Part of a small language model's weights: 2 heads of 64, 4.54M parameters.
Each number is 200 + 40 x the weight over its row's rms, rounded and kept within 0 to 999. Layers, rows and columns count from 0. The size before them is the row's rms in percent of the matrix's.

# up: layer 8 MLP up, 448x160, rms 0.278, rows 212-226, columns 0-159
# down: layer 8 MLP down (transposed), 448x160, rms 0.267, rows 212-225, columns 0-159
# gate: layer 8 MLP gate, 448x160, rms 0.266, rows 213-226, columns 0-159
up212,098,146,233,196,255,174,154,273,183,140,238,152,254,203,200,211,236,205,189,192,189,193,140,167,206,138,181,180,201,205,218,190,230,196,303,150,161,231,243,221,159,222,186,203,236,192,236,221,244,251,267,255,139,211,261,133,234,261,129,224,223,206,196,210,156,155,211,159,210,191,170,156,225,153,140,230,155,149,215,224,226,164,216,157,212,185,144,280,226,128,226,190,173,204,208,228,189,260,280,221,218,205,234,253,275,166,188,208,213,179,221,203,244,235,176,217,233,209,198,170,265,181,153,231,99,128,199,191,215,201,203,291,269,186,133,207,238,234,150,214,240,268,251,220,135,215,208,175,142,207,241,201,149,207,242,96,170,171,242,167,177
down212,094,190,155,137,289,255,200,221,270,194,150,186,173,169,185,193,189,240,197,183,178,173,231,192,226,202,205,141,142,258,264,184,202,170,204,125,193,154,137,165,201,155,239,133,221,226,221,189,206,177,121,226,198,249,233,104,121,176,216,182,237,145,182,204,238,227,199,197,158,210,204,161,155,198,153,181,223,264,159,236,214,160,222,194,172,311,250,208,233,213,204,198,238,201,245,222,277,173,178,208,253,238,161,133,207,132,230,281,238,153,202,139,207,275,218,192,166,310,168,180,236,220,224,215,200,240,192,220,199,262,263,174,111,211,127,176,154,137,229,154,187,196,206,192,234,250,209,216,195,283,246,202,152,193,196,222,208,187,163,234,191
gate213,108,248,156,206,248,215,251,159,161,122,200,196,204,199,189,208,198,196,157,218,131,236,124,306,161,201,188,174,186,186,208,126,139,168,253,239,163,150,187,160,192,223,216,208,254,193,216,215,226,219,176,209,307,231,221,131,198,139,178,129,199,221,206,163,190,191,221,204,216,206,194,168,230,194,217,189,209,264,134,200,190,166,232,314,214,222,174,175,213,225,131,179,177,223,204,191,204,266,205,298,161,253,210,169,234,178,201,206,196,192,208,231,147,213,202,144,276,131,159,221,262,139,185,198,239,163,214,209,173,166,234,116,228,170,197,182,290,213,132,276,202,298,204,173,155,200,201,101,223,185,163,240,194,268,249,209,204,176,207,219,167
up213,100,178,226,276,183,171,181,180,183,238,198,199,193,214,169,260,159,176,165,242,144,131,157,209,238,242,207,174,185,154,196,203,187,237,263,195,237,248,232,197,217,191,229,190,148,246,141,141,183,254,230,221,222,133,220,166,245,232,224,185,206,261,209,124,241,294,156,121,171,160,158,226,197,254,193,255,162,248,163,161,86,201,327,154,184,186,164,261,220,233,222,205,183,156,175,251,191,245,167,206,182,214,272,191,207,196,141,201,195,196,216,164,150,275,209,201,131,210,195,183,271,224,208,210,101,227,226,152,190,125,263,230,232,228,196,192,189,183,176,173,199,178,156,199,156,215,161,186,236,189,223,256,258,110,257,210,183,198,194,192,143
down213,100,208,217,255,171,216,282,172,157,195,163,186,216,171,162,239,226,242,146,160,207,187,304,184,200,157,200,136,295,241,189,209,175,220,205,144,195,234,233,232,125,146,235,227,228,264,334,205,248,187,176,194,181,126,179,162,172,193,276,176,214,173,197,162,119,234,254,184,160,200,193,196,187,181,186,285,171,251,188,202,222,173,225,182,174,185,159,153,208,163,213,221,180,221,193,207,136,212,198,215,198,146,164,249,252,192,140,210,245,157,227,162,195,251,173,198,266,202,198,214,264,220,157,199,155,192,183,189,194,262,209,100,160,263,247,172,169,116,189,229,238,253,108,164,152,216,194,240,262,263,239,198,166,174,193,216,192,251,163,211,227
gate214,089,183,228,271,127,179,133,244,283,214,158,201,202,182,169,211,268,139,137,152,201,155,232,250,223,166,218,189,147,200,153,193,147,223,178,248,195,194,146,165,197,245,128,263,268,159,238,239,200,167,186,208,208,181,169,221,178,181,148,220,168,285,225,213,154,220,196,298,259,185,160,128,147,248,187,216,113,164,146,214,202,171,205,183,124,232,227,219,197,193,210,158,124,196,131,181,119,257,193,200,228,231,127,199,252,180,231,150,210,229,209,234,179,238,180,232,211,218,204,297,166,217,189,147,195,223,253,209,168,154,147,188,176,195,253,165,185,243,166,183,147,240,225,206,164,140,240,231,165,198,236,214,237,182,220,221,138,213,208,293,207
up214,094,226,272,227,223,201,195,198,170,179,234,276,256,279,209,157,201,189,117,213,204,191,205,202,221,172,253,248,172,261,275,200,152,178,168,273,208,189,209,164,224,190,196,201,225,243,155,177,214,185,177,280,146,189,184,157,114,182,165,212,221,225,185,224,145,198,206,235,234,230,192,202,239,272,206,283,183,238,201,209,198,141,175,250,139,163,236,264,197,219,202,165,247,217,240,161,210,206,193,251,142,100,199,185,234,240,129,196,253,245,216,270,240,190,231,280,239,180,233,227,134,145,262,147,163,224,204,192,209,229,152,274,188,176,207,204,272,187,169,164,160,210,202,187,142,173,212,210,191,323,178,197,146,141,203,193,286,167,229,199,240
down214,099,219,201,138,225,182,204,293,243,207,247,234,191,220,151,284,163,177,119,139,274,192,227,188,220,114,175,256,222,191,201,199,189,168,228,187,192,222,206,170,194,252,166,166,210,191,229,209,232,287,98,180,223,203,173,271,213,214,143,235,198,205,206,215,223,184,243,300,171,232,247,206,204,257,182,200,150,226,201,206,187,150,198,136,238,135,219,195,199,123,207,196,267,195,258,169,162,264,226,133,148,195,220,314,151,226,183,195,225,159,209,211,224,194,204,222,176,226,178,216,225,189,168,254,239,208,233,191,238,224,253,216,242,125,254,187,290,147,177,162,175,204,232,179,194,161,238,296,252,162,186,170,174,216,244,287,189,153,189,184,208
gate215,106,177,275,247,174,231,200,148,78,177,174,163,133,204,241,147,140,225,191,211,236,170,186,179,204,150,205,239,153,206,182,178,198,183,223,205,195,187,233,193,191,198,196,160,206,142,175,114,223,142,282,203,223,224,228,192,195,231,251,223,168,137,215,205,144,212,280,216,258,172,180,198,205,158,173,186,188,277,207,148,233,205,157,209,265,171,223,227,194,187,104,171,241,212,176,221,218,276,254,144,141,190,146,203,227,251,111,239,277,254,151,181,144,247,216,233,255,203,131,247,202,206,171,221,217,177,270,261,149,237,234,139,169,185,186,196,256,240,262,242,143,221,233,220,202,152,260,192,243,190,204,170,188,187,244,195,226,225,189,243,276
up215,104,258,248,167,198,216,181,235,228,210,201,187,203,151,234,192,228,208,191,116,200,165,253,275,135,229,261,181,274,202,211,220,324,203,197,216,165,205,260,250,236,208,177,209,225,216,250,206,180,227,230,257,151,207,303,199,181,248,255,243,186,264,195,182,141,188,190,163,177,153,194,193,264,151,160,207,138,225,141,223,232,275,213,222,210,205,230,195,225,217,209,192,174,175,210,213,185,182,196,174,187,183,175,202,131,267,253,198,177,189,150,165,231,195,103,154,136,264,320,204,250,226,170,136,172,186,127,218,146,248,224,251,197,234,177,234,237,214,226,199,203,216,211,196,216,243,209,164,89,243,234,139,214,156,211,226,196,211,227,226,121
down215,112,192,260,251,247,242,189,104,217,189,153,208,174,279,212,352,170,173,257,208,173,253,179,223,176,187,150,174,226,267,183,267,259,207,182,292,191,207,187,224,233,112,292,161,184,240,196,196,190,256,173,143,234,196,150,201,167,202,233,180,271,297,189,204,177,201,236,207,247,190,189,178,218,181,170,208,181,205,249,250,234,194,191,216,195,132,239,248,180,218,197,188,216,208,252,214,117,112,199,201,173,235,216,146,128,180,182,177,190,132,180,196,173,216,136,194,148,252,259,234,195,306,227,260,184,212,190,190,195,182,249,208,163,198,215,177,141,227,206,208,186,207,150,244,241,205,228,229,220,198,188,231,235,233,161,188,199,179,200,220,279
gate216,095,201,258,245,168,231,272,191,113,219,166,238,128,191,200,280,198,191,226,219,211,216,204,212,213,189,294,210,188,138,210,262,197,172,103,238,195,205,264,208,230,133,223,193,276,186,177,219,143,230,98,192,164,200,176,266,258,219,208,211,219,194,236,189,203,189,268,157,199,175,205,213,198,176,134,260,234,198,267,215,155,242,178,219,182,248,195,104,182,253,192,217,122,209,187,204,278,223,159,233,170,236,172,195,233,206,174,166,230,183,161,149,256,212,143,144,184,239,214,157,197,248,271,217,193,205,143,218,189,258,295,223,196,282,217,183,226,194,182,229,199,206,190,141,196,195,170,187,172,155,167,112,175,210,214,208,232,142,151,262,141
up216,097,130,216,186,233,267,202,144,151,144,196,205,323,226,135,215,186,197,277,211,204,135,143,216,229,233,134,187,201,121,218,140,194,198,252,144,191,216,140,189,170,209,157,141,254,219,145,212,151,234,255,250,182,207,139,241,214,209,173,183,251,174,159,273,127,196,144,266,235,163,180,198,151,289,177,189,210,247,152,212,238,216,207,290,217,195,228,296,189,207,150,218,187,238,170,220,229,204,143,181,240,252,241,167,196,203,222,155,205,181,267,188,171,212,208,208,216,180,187,180,210,199,132,194,227,129,251,175,185,132,209,211,186,149,253,224,188,147,223,150,227,131,201,245,130,171,271,197,233,211,212,241,216,214,231,201,195,164,204,232,230
down216,092,229,216,200,227,191,175,179,170,136,265,251,118,187,185,193,252,203,185,172,162,256,150,309,173,188,245,180,134,203,240,208,247,146,189,239,218,212,269,215,211,207,261,160,230,173,166,269,178,160,198,196,140,209,255,127,166,197,180,294,167,129,213,208,199,193,208,199,212,208,224,155,230,151,218,195,204,237,177,204,191,219,163,249,204,119,177,210,163,234,237,277,158,119,178,189,245,228,161,281,127,255,228,227,205,187,184,259,261,285,154,195,223,184,211,122,225,225,176,102,177,229,149,184,221,229,132,195,201,187,232,213,225,183,195,201,210,251,179,182,208,168,230,215,177,248,213,209,258,186,143,128,165,141,251,192,184,250,214,118,218
gate217,103,180,232,294,271,238,193,207,233,171,249,164,231,245,253,155,159,290,208,177,173,257,135,199,200,185,215,159,296,249,127,192,199,224,213,188,170,197,189,194,199,179,207,176,280,165,195,242,158,190,215,189,173,149,226,169,222,168,210,164,258,208,213,129,241,210,193,127,149,192,214,165,205,107,185,209,214,276,233,186,152,231,215,243,279,270,206,207,209,254,220,273,216,209,187,215,246,221,242,156,186,135,270,206,213,202,240,198,142,205,195,222,279,158,176,234,180,302,177,181,199,166,244,196,188,214,234,178,192,138,116,238,193,203,226,239,252,165,160,323,205,181,155,164,202,189,143,226,206,199,215,189,204,225,243,221,272,245,182,166,179
up217,105,242,240,184,261,268,199,201,196,211,230,171,227,233,131,262,128,196,188,125,155,245,114,225,208,240,223,139,202,149,204,201,259,240,196,204,151,143,209,185,225,194,231,157,232,182,122,139,170,187,246,192,223,292,163,209,227,201,209,197,183,205,169,242,177,233,145,209,259,263,135,171,233,207,230,168,153,240,165,193,143,207,247,235,135,111,126,72,165,218,243,225,167,195,190,163,161,171,211,249,190,205,187,196,190,179,195,183,228,201,270,199,122,165,184,81,171,176,225,216,218,227,217,171,170,199,136,193,200,170,171,177,271,199,155,203,288,195,237,167,109,164,247,231,178,231,193,213,217,214,243,196,191,143,190,231,203,172,192,202,202
down217,096,175,161,159,164,249,175,192,171,241,152,224,211,242,241,279,229,172,202,136,171,136,144,211,219,315,137,196,206,268,195,181,260,210,282,171,169,212,251,172,216,144,185,202,235,261,175,158,186,228,253,243,213,173,244,219,190,182,248,221,207,213,204,230,196,152,179,163,212,226,203,193,205,248,236,182,154,229,223,296,218,194,134,151,135,249,211,165,218,181,199,206,216,188,214,146,190,182,199,203,132,346,169,150,238,195,231,191,116,245,238,231,274,172,219,166,201,123,232,175,199,290,186,221,233,196,206,198,216,194,183,205,203,199,203,181,199,157,171,164,124,192,166,210,167,191,144,124,122,174,137,237,195,208,227,237,271,199,229,226,145
gate218,104,190,253,234,236,160,237,165,230,210,200,213,144,205,143,238,231,196,186,152,193,232,188,179,184,144,215,220,160,226,104,266,208,221,208,201,158,225,133,139,181,165,235,243,218,127,194,181,179,128,178,133,199,110,155,147,207,214,125,240,283,268,272,281,146,216,249,197,198,189,121,159,168,163,230,189,201,151,275,214,245,173,217,202,224,174,176,159,163,159,106,148,238,185,222,235,218,252,198,201,209,236,210,270,245,221,177,146,200,237,209,211,190,237,254,211,192,219,200,214,134,190,216,205,190,232,275,194,152,223,77,171,116,272,205,190,197,190,182,188,259,185,217,213,161,159,174,202,258,202,230,193,216,231,203,186,191,145,152,203,154
up218,103,200,124,136,231,191,197,254,234,224,155,230,201,241,227,183,141,178,172,187,251,239,151,189,214,186,192,164,196,107,234,234,204,238,177,129,280,197,195,257,254,133,211,109,238,196,163,195,236,240,203,238,194,220,134,164,213,224,240,143,214,202,258,206,231,215,114,177,177,243,251,217,265,269,232,173,182,226,265,147,193,212,254,138,269,212,111,170,223,252,186,203,165,179,185,193,220,271,215,205,223,270,194,222,162,256,222,143,186,218,186,175,239,250,201,182,221,226,129,174,260,157,221,102,264,179,169,172,200,201,247,197,218,264,159,214,208,219,198,128,253,205,196,204,228,170,222,150,110,179,232,260,235,175,206,197,205,152,147,202,180
down218,100,218,199,199,257,166,271,113,230,238,209,191,281,272,141,237,186,218,193,205,157,170,227,226,268,206,145,176,212,142,225,212,262,188,186,232,209,170,137,198,179,167,166,135,125,210,209,224,209,159,191,219,216,194,144,186,217,196,256,267,236,259,201,186,261,228,201,202,247,214,181,233,284,154,229,208,223,198,265,216,180,154,199,204,265,179,219,188,199,147,208,263,164,194,248,241,142,162,205,126,200,184,141,214,200,222,193,182,138,178,198,264,296,238,223,210,179,169,221,182,190,242,233,277,175,213,201,268,268,231,223,126,187,167,220,216,212,238,194,201,279,178,170,214,179,196,282,162,156,271,218,239,238,191,202,146,136,135,269,288,202
gate219,092,156,225,178,260,180,247,208,236,181,168,208,210,244,196,161,194,120,159,222,281,207,148,258,188,231,230,226,196,149,239,221,194,162,234,211,233,147,164,306,200,149,217,168,193,205,243,240,124,179,212,139,200,203,313,223,210,175,186,215,173,241,211,187,200,206,139,283,148,187,210,153,162,232,175,241,210,260,180,200,163,172,205,233,228,134,168,217,238,226,185,184,203,214,204,176,189,214,133,242,231,230,247,186,213,246,278,253,153,217,65,242,136,174,94,199,178,181,179,215,186,183,113,232,220,218,177,166,201,179,193,183,249,169,269,173,198,206,217,190,167,245,190,227,133,242,206,246,225,222,162,126,181,240,170,268,170,161,176,170,134
up219,098,260,229,190,162,212,167,144,220,167,165,199,210,201,207,237,203,298,248,226,246,222,252,256,141,177,239,182,181,251,195,176,249,218,202,189,223,203,264,171,223,179,181,174,197,254,193,155,222,200,189,124,159,236,207,122,160,198,158,183,156,221,166,223,146,186,222,202,185,176,156,239,303,232,194,183,172,212,158,219,242,235,279,189,218,241,160,274,201,175,146,99,139,227,225,225,153,217,135,144,187,238,191,135,171,273,203,229,197,186,269,155,274,178,126,209,198,180,225,228,168,229,234,232,289,223,201,177,198,251,212,227,113,190,254,177,183,218,241,146,241,263,199,246,279,180,196,181,231,230,225,189,221,141,272,266,228,164,160,182,231
down219,102,226,209,275,209,156,213,202,138,227,122,92,190,216,266,187,172,231,221,105,261,255,223,254,169,120,214,218,174,187,173,219,225,190,160,155,189,205,206,221,199,179,160,201,214,115,164,212,269,199,211,179,209,165,56,208,163,219,162,186,211,137,208,215,155,227,215,206,198,138,185,250,258,255,225,232,203,160,184,186,197,227,240,139,191,130,138,255,175,275,237,104,181,268,228,207,204,247,164,203,232,206,128,225,205,151,175,210,129,251,200,132,208,230,252,238,161,190,200,144,229,231,196,190,212,212,143,185,238,161,199,202,207,221,179,205,136,209,162,225,195,206,273,245,183,180,136,177,193,210,246,172,207,189,184,261,266,238,222,199,189
gate220,104,163,193,187,178,183,272,178,255,214,191,224,121,196,198,138,179,151,176,207,230,224,187,204,276,233,220,226,151,230,191,184,196,136,151,268,175,199,207,228,177,188,176,259,222,205,219,127,273,251,160,121,198,251,219,193,170,234,218,204,235,261,161,208,224,250,131,134,163,150,288,210,186,195,216,148,262,214,230,219,75,153,184,137,173,235,203,224,172,176,124,145,192,188,171,254,180,229,157,158,209,197,169,235,259,261,181,207,194,213,158,151,266,217,169,227,229,313,205,187,229,127,175,226,230,205,111,240,205,196,176,181,238,177,219,239,137,206,135,156,183,170,209,195,163,183,215,195,210,158,224,223,192,187,203,221,140,171,203,199,304
up220,108,226,140,208,206,249,257,240,196,166,193,160,109,152,171,261,215,205,146,164,198,215,216,133,142,235,211,308,167,159,186,158,216,174,193,126,225,203,245,180,267,182,154,188,123,102,192,192,207,183,227,186,200,187,244,217,194,174,201,173,166,172,167,209,239,200,249,210,187,188,232,175,183,163,266,244,189,211,207,163,148,217,221,182,189,247,199,152,211,189,150,199,147,254,140,184,212,190,244,244,210,286,257,160,175,239,172,143,326,210,175,234,229,168,107,248,243,176,218,210,174,175,183,115,236,123,161,182,221,253,170,207,186,225,167,225,168,226,198,218,219,168,190,185,219,158,172,176,203,296,203,134,155,230,186,183,178,127,171,141,266
down220,110,250,174,288,120,202,165,175,212,216,186,164,214,213,132,127,288,158,225,178,221,122,235,167,162,205,256,232,220,225,196,196,210,218,205,103,201,222,213,230,221,202,212,202,225,201,199,163,217,97,168,159,295,228,250,170,212,191,136,169,176,154,202,191,268,191,241,153,176,172,203,203,209,205,214,202,173,227,263,137,250,173,159,298,125,233,231,175,175,158,144,110,164,251,207,210,251,222,221,178,152,284,265,203,144,148,192,129,169,150,186,273,214,154,197,162,249,217,210,209,235,228,204,202,182,141,208,182,281,197,187,224,175,212,188,172,223,144,195,209,194,176,183,174,219,139,190,197,217,244,201,144,121,200,262,195,231,167,188,237,164
gate221,104,224,222,166,274,116,218,266,265,192,225,226,211,205,181,220,198,194,183,194,257,151,208,221,140,166,229,151,177,253,163,186,209,195,181,187,163,213,193,225,216,160,182,172,218,237,140,164,229,134,126,209,167,281,149,202,155,155,131,279,248,192,171,238,169,218,210,186,223,144,235,230,198,187,189,162,205,186,153,243,197,157,187,287,143,141,240,156,253,146,229,238,192,200,281,231,152,213,167,199,174,152,214,108,231,194,226,199,161,110,210,177,251,115,200,174,247,221,247,240,150,158,222,194,241,156,167,198,230,204,126,191,192,192,161,217,222,134,252,202,203,221,259,229,227,197,164,197,166,225,220,216,225,205,205,87,257,193,132,117,162
up221,098,241,205,157,155,226,280,177,174,161,263,175,132,213,131,141,165,251,220,169,225,272,227,227,171,86,273,152,225,138,158,207,235,128,206,199,176,148,224,193,194,171,245,217,193,221,249,223,189,120,150,175,210,143,152,177,182,199,200,233,136,228,118,282,231,237,179,221,234,209,206,200,231,167,210,186,241,220,224,175,233,164,260,236,209,197,263,259,227,166,214,189,172,197,147,230,149,233,171,173,276,177,252,104,138,196,192,185,234,218,248,229,173,131,185,144,210,217,149,211,231,215,194,272,177,177,215,182,224,195,218,204,140,171,178,292,296,208,242,199,215,217,254,210,195,184,165,187,123,189,221,183,194,258,231,181,202,253,168,178,202
down221,101,191,178,217,225,189,208,233,196,207,201,190,211,201,153,107,137,138,195,130,242,263,214,251,211,164,236,221,196,288,184,191,255,226,189,182,213,117,216,166,214,276,159,150,154,295,221,207,199,179,156,241,204,157,229,141,159,238,231,197,145,230,141,194,251,169,164,186,141,131,139,160,253,173,157,158,162,260,217,154,236,125,221,137,147,214,181,225,243,176,169,179,168,174,242,238,135,231,201,171,200,200,180,150,200,228,64,190,192,196,234,141,196,188,148,251,224,169,136,247,259,163,224,174,192,158,207,168,202,218,150,216,159,141,187,170,209,220,187,161,221,234,193,170,208,196,259,236,198,252,241,169,229,257,217,221,233,109,201,223,160
gate222,105,229,175,232,224,185,231,234,218,222,163,219,179,223,248,188,187,166,247,185,181,234,137,147,237,206,215,266,184,194,284,201,237,182,182,264,210,202,202,166,192,230,241,199,247,163,151,174,209,193,190,108,158,233,163,185,176,172,176,185,224,261,127,268,186,162,169,210,204,204,120,190,224,255,210,146,212,300,155,158,194,171,227,261,153,167,167,163,195,229,170,100,222,271,249,215,218,180,165,219,212,240,211,196,101,170,160,191,214,199,98,149,195,133,174,237,105,268,178,177,202,180,239,205,224,243,138,185,237,158,166,234,147,233,215,162,179,214,169,164,216,231,196,183,205,186,183,293,230,292,238,174,224,210,182,173,264,163,105,196,226
up222,099,231,203,177,183,212,134,221,193,237,147,148,134,167,182,161,223,233,200,209,200,196,240,271,274,218,240,110,174,228,207,197,142,156,237,194,203,198,176,169,160,192,201,192,202,219,236,218,228,263,131,255,235,163,236,226,189,191,226,168,168,236,243,162,237,237,186,201,244,177,237,242,174,173,197,242,241,133,167,158,166,191,245,143,233,125,305,92,220,244,187,219,184,212,134,204,152,197,235,168,243,251,223,280,209,271,239,181,191,183,201,183,182,215,154,240,172,174,250,221,234,133,142,232,201,203,141,228,70,242,204,181,222,190,118,224,144,164,127,231,138,148,264,184,243,216,236,181,186,190,194,207,220,157,138,207,166,208,229,184,235
down222,093,197,268,184,182,134,185,204,213,202,177,205,195,160,210,226,192,200,194,237,243,286,183,227,174,267,203,220,128,191,94,200,173,272,201,258,105,214,169,243,237,155,249,191,206,241,201,189,173,264,194,217,148,175,202,208,209,193,226,183,209,171,185,178,209,196,246,291,249,209,247,204,212,111,193,144,174,125,238,203,261,118,186,154,189,199,259,278,246,179,205,177,202,256,225,180,232,155,157,245,190,183,203,144,138,223,192,209,206,169,205,159,146,216,197,187,234,306,226,240,168,198,202,198,188,168,184,207,145,173,151,180,244,193,234,156,295,155,201,191,241,208,189,133,219,223,153,262,226,184,144,175,186,156,131,176,152,210,311,137,200
gate223,092,208,238,201,167,215,214,158,187,243,259,145,159,242,179,273,195,243,136,235,186,196,271,232,188,215,246,189,188,259,188,119,126,175,183,200,237,176,239,178,155,205,272,201,163,156,179,199,222,306,243,281,185,176,254,217,220,225,176,186,202,231,206,174,204,255,199,144,191,227,208,265,211,165,152,198,283,224,184,166,220,309,126,251,192,208,284,150,206,252,177,136,202,306,230,202,134,187,219,230,225,175,189,213,233,226,190,192,156,182,146,144,188,215,189,163,217,225,258,241,151,205,166,138,231,200,163,157,215,172,174,193,160,244,220,206,189,198,158,199,219,190,154,178,208,241,222,233,191,105,238,188,129,171,221,178,224,179,123,289,167
up223,088,183,193,160,153,200,241,181,196,202,245,183,139,217,184,235,156,159,228,190,202,180,202,219,198,268,166,224,187,233,207,212,185,262,178,188,156,176,246,191,179,216,194,271,188,239,181,220,244,186,137,178,134,235,273,166,188,187,158,241,241,237,262,180,186,162,211,159,127,200,193,203,257,192,186,154,152,232,213,137,139,264,137,218,185,246,287,122,253,176,225,134,267,248,239,231,163,204,238,174,191,141,186,198,232,225,133,164,192,180,108,170,219,198,178,233,218,229,222,295,217,195,155,171,183,225,172,238,185,204,301,119,273,154,229,249,141,177,235,186,250,237,151,207,180,320,159,166,205,227,237,188,139,197,142,221,209,225,155,172,215
down223,091,217,245,244,152,154,164,113,247,172,145,234,152,169,251,270,115,265,173,189,236,197,256,210,217,226,240,186,170,232,127,258,215,173,145,195,155,153,256,197,296,279,215,170,272,175,164,189,161,215,190,230,299,151,162,231,236,186,152,210,125,159,162,244,173,245,222,224,257,206,123,172,211,255,250,217,192,235,180,187,162,177,206,188,177,205,221,206,198,179,243,282,187,157,191,173,215,149,255,167,188,206,173,216,171,161,192,203,145,247,208,267,212,211,227,190,136,197,191,156,173,124,205,199,200,171,209,219,186,204,173,246,176,227,218,170,162,205,164,199,293,167,263,151,236,190,233,171,189,233,256,173,147,153,173,193,274,187,216,192,118
gate224,090,238,211,132,201,206,155,206,262,221,96,190,182,192,212,228,205,211,126,226,224,183,183,159,229,224,169,142,196,201,227,238,265,145,177,209,203,203,200,149,236,146,169,140,257,197,214,182,195,241,239,229,245,183,181,145,249,104,158,147,274,209,223,193,187,216,215,198,136,164,256,289,308,170,172,213,261,249,191,154,283,267,201,134,227,308,192,170,285,189,249,190,199,193,228,218,245,173,217,237,193,229,175,201,137,242,197,217,194,219,191,197,225,163,308,180,253,242,147,215,193,219,185,137,218,246,164,188,229,203,235,191,211,213,193,157,188,262,187,226,136,208,191,223,185,225,208,246,176,171,215,163,158,156,192,200,295,196,212,216,263
up224,087,178,301,191,279,189,286,214,170,174,242,196,213,184,170,172,167,292,184,172,138,191,229,230,180,237,174,156,192,155,198,243,226,191,228,203,106,152,273,198,71,194,197,220,203,110,211,188,209,184,203,168,202,217,225,191,255,160,233,184,177,185,193,238,178,216,238,163,148,189,246,196,219,181,201,158,214,232,133,233,268,156,177,148,178,164,191,148,221,231,208,189,204,159,202,197,226,215,215,197,251,127,191,191,166,266,220,153,194,244,195,174,234,202,261,169,211,227,194,232,207,213,197,189,162,174,150,196,287,204,159,73,128,187,177,169,231,290,204,292,150,192,190,280,181,170,191,159,178,164,175,155,170,152,226,242,175,195,194,121,205
down224,095,239,128,234,270,221,148,253,232,203,154,174,189,211,130,225,207,216,237,176,170,179,229,175,216,233,257,195,153,178,181,110,261,138,186,206,97,201,192,115,212,253,198,138,234,172,212,235,249,233,306,242,232,231,137,190,213,229,125,180,195,179,184,224,181,261,179,187,226,147,190,194,199,160,225,232,224,209,201,112,167,207,220,197,273,124,184,165,235,189,189,175,204,175,233,150,190,202,186,195,241,193,197,206,244,263,240,226,182,193,215,250,294,167,216,226,208,186,240,173,207,231,139,157,256,235,194,189,243,164,266,115,189,190,249,204,194,184,182,272,182,131,151,175,299,164,200,205,187,211,178,224,160,140,225,198,287,217,202,225,265
gate225,097,225,281,170,130,204,129,151,212,216,165,183,164,156,167,246,295,264,175,255,215,213,219,234,145,187,175,221,179,273,177,139,213,238,174,244,178,206,189,195,265,222,140,225,216,204,223,131,185,227,209,197,213,300,132,165,219,201,158,188,239,184,254,180,203,155,192,230,276,221,167,218,166,209,142,197,163,200,123,240,222,181,158,223,94,250,191,194,231,261,189,211,188,179,243,192,273,226,214,265,193,249,231,228,193,193,167,232,244,173,226,176,185,177,192,265,211,121,255,280,163,170,212,212,216,211,262,120,199,276,257,257,128,154,132,186,191,222,216,206,207,222,178,211,196,191,166,249,186,213,286,212,155,166,250,165,182,223,167,225,192
up225,097,218,215,217,176,232,251,190,195,217,193,138,175,235,215,163,223,245,262,203,173,168,211,217,197,154,206,207,149,113,252,237,170,146,213,102,224,267,250,238,233,225,177,178,76,221,259,196,212,181,214,183,202,177,211,166,162,198,281,229,225,237,139,223,160,217,238,139,190,146,187,150,255,192,255,191,213,238,240,217,138,202,160,191,254,191,229,173,158,176,256,212,222,147,194,138,151,113,190,144,166,236,172,227,264,282,237,123,142,244,135,124,237,198,243,184,155,189,153,220,184,196,143,178,200,235,224,223,189,209,252,89,182,244,206,177,224,199,245,271,177,134,245,208,244,245,215,205,205,229,205,176,213,219,180,211,216,167,193,158,154
down225,097,180,204,204,207,241,212,191,181,213,211,243,224,249,180,116,204,129,167,148,203,278,217,252,187,226,178,250,215,159,87,221,241,218,205,145,162,200,175,244,156,144,227,162,236,200,188,176,209,245,163,184,163,227,209,195,261,224,232,171,202,143,137,264,185,283,227,193,241,167,198,168,197,212,218,175,190,179,175,245,212,140,192,244,159,182,205,144,176,208,212,249,261,216,180,234,108,207,143,191,161,235,320,229,162,196,260,206,222,260,177,179,189,195,157,155,135,179,200,194,161,280,134,163,176,235,163,249,205,232,212,112,215,240,140,252,265,187,261,205,223,180,228,230,246,213,224,253,234,229,233,212,178,180,212,77,223,177,214,132,202
gate226,098,287,185,182,235,190,205,226,259,220,127,212,241,148,169,182,187,180,191,142,131,201,192,203,217,236,255,158,158,258,152,127,169,190,210,276,203,125,155,213,136,217,153,191,138,239,196,146,195,185,168,258,228,168,234,209,169,230,179,258,145,219,160,190,215,183,230,225,247,188,204,284,239,221,313,188,193,174,182,180,210,213,210,104,189,140,234,223,123,193,168,216,192,215,176,168,209,192,144,254,190,204,164,214,223,191,225,189,101,156,177,203,196,280,233,143,169,204,278,206,176,173,248,191,333,253,185,241,177,179,181,176,175,208,124,175,213,260,168,252,143,203,199,271,219,167,173,214,244,215,220,236,217,222,191,230,245,208,175,239,217
up226,090,132,255,221,259,215,161,152,184,241,247,186,128,271,190,158,211,165,262,176,204,198,221,234,299,222,181,157,189,130,221,204,207,189,236,189,240,183,170,133,223,225,170,182,224,165,206,211,234,293,134,199,203,212,199,148,151,241,168,244,159,208,248,234,189,189,161,209,182,190,172,213,146,164,210,192,174,165,234,211,157,218,201,124,241,295,176,213,213,215,174,203,179,121,267,218,188,185,198,223,104,288,223,202,164,185,213,133,110,184,183,141,226,173,127,239,280,166,167,261,188,245,253,221,186,199,196,221,180,198,194,206,260,234,257,209,160,251,189,208,200,207,176,213,221,129,233,199,230,170,209,123,242,259,251,236,254,190,245,176,283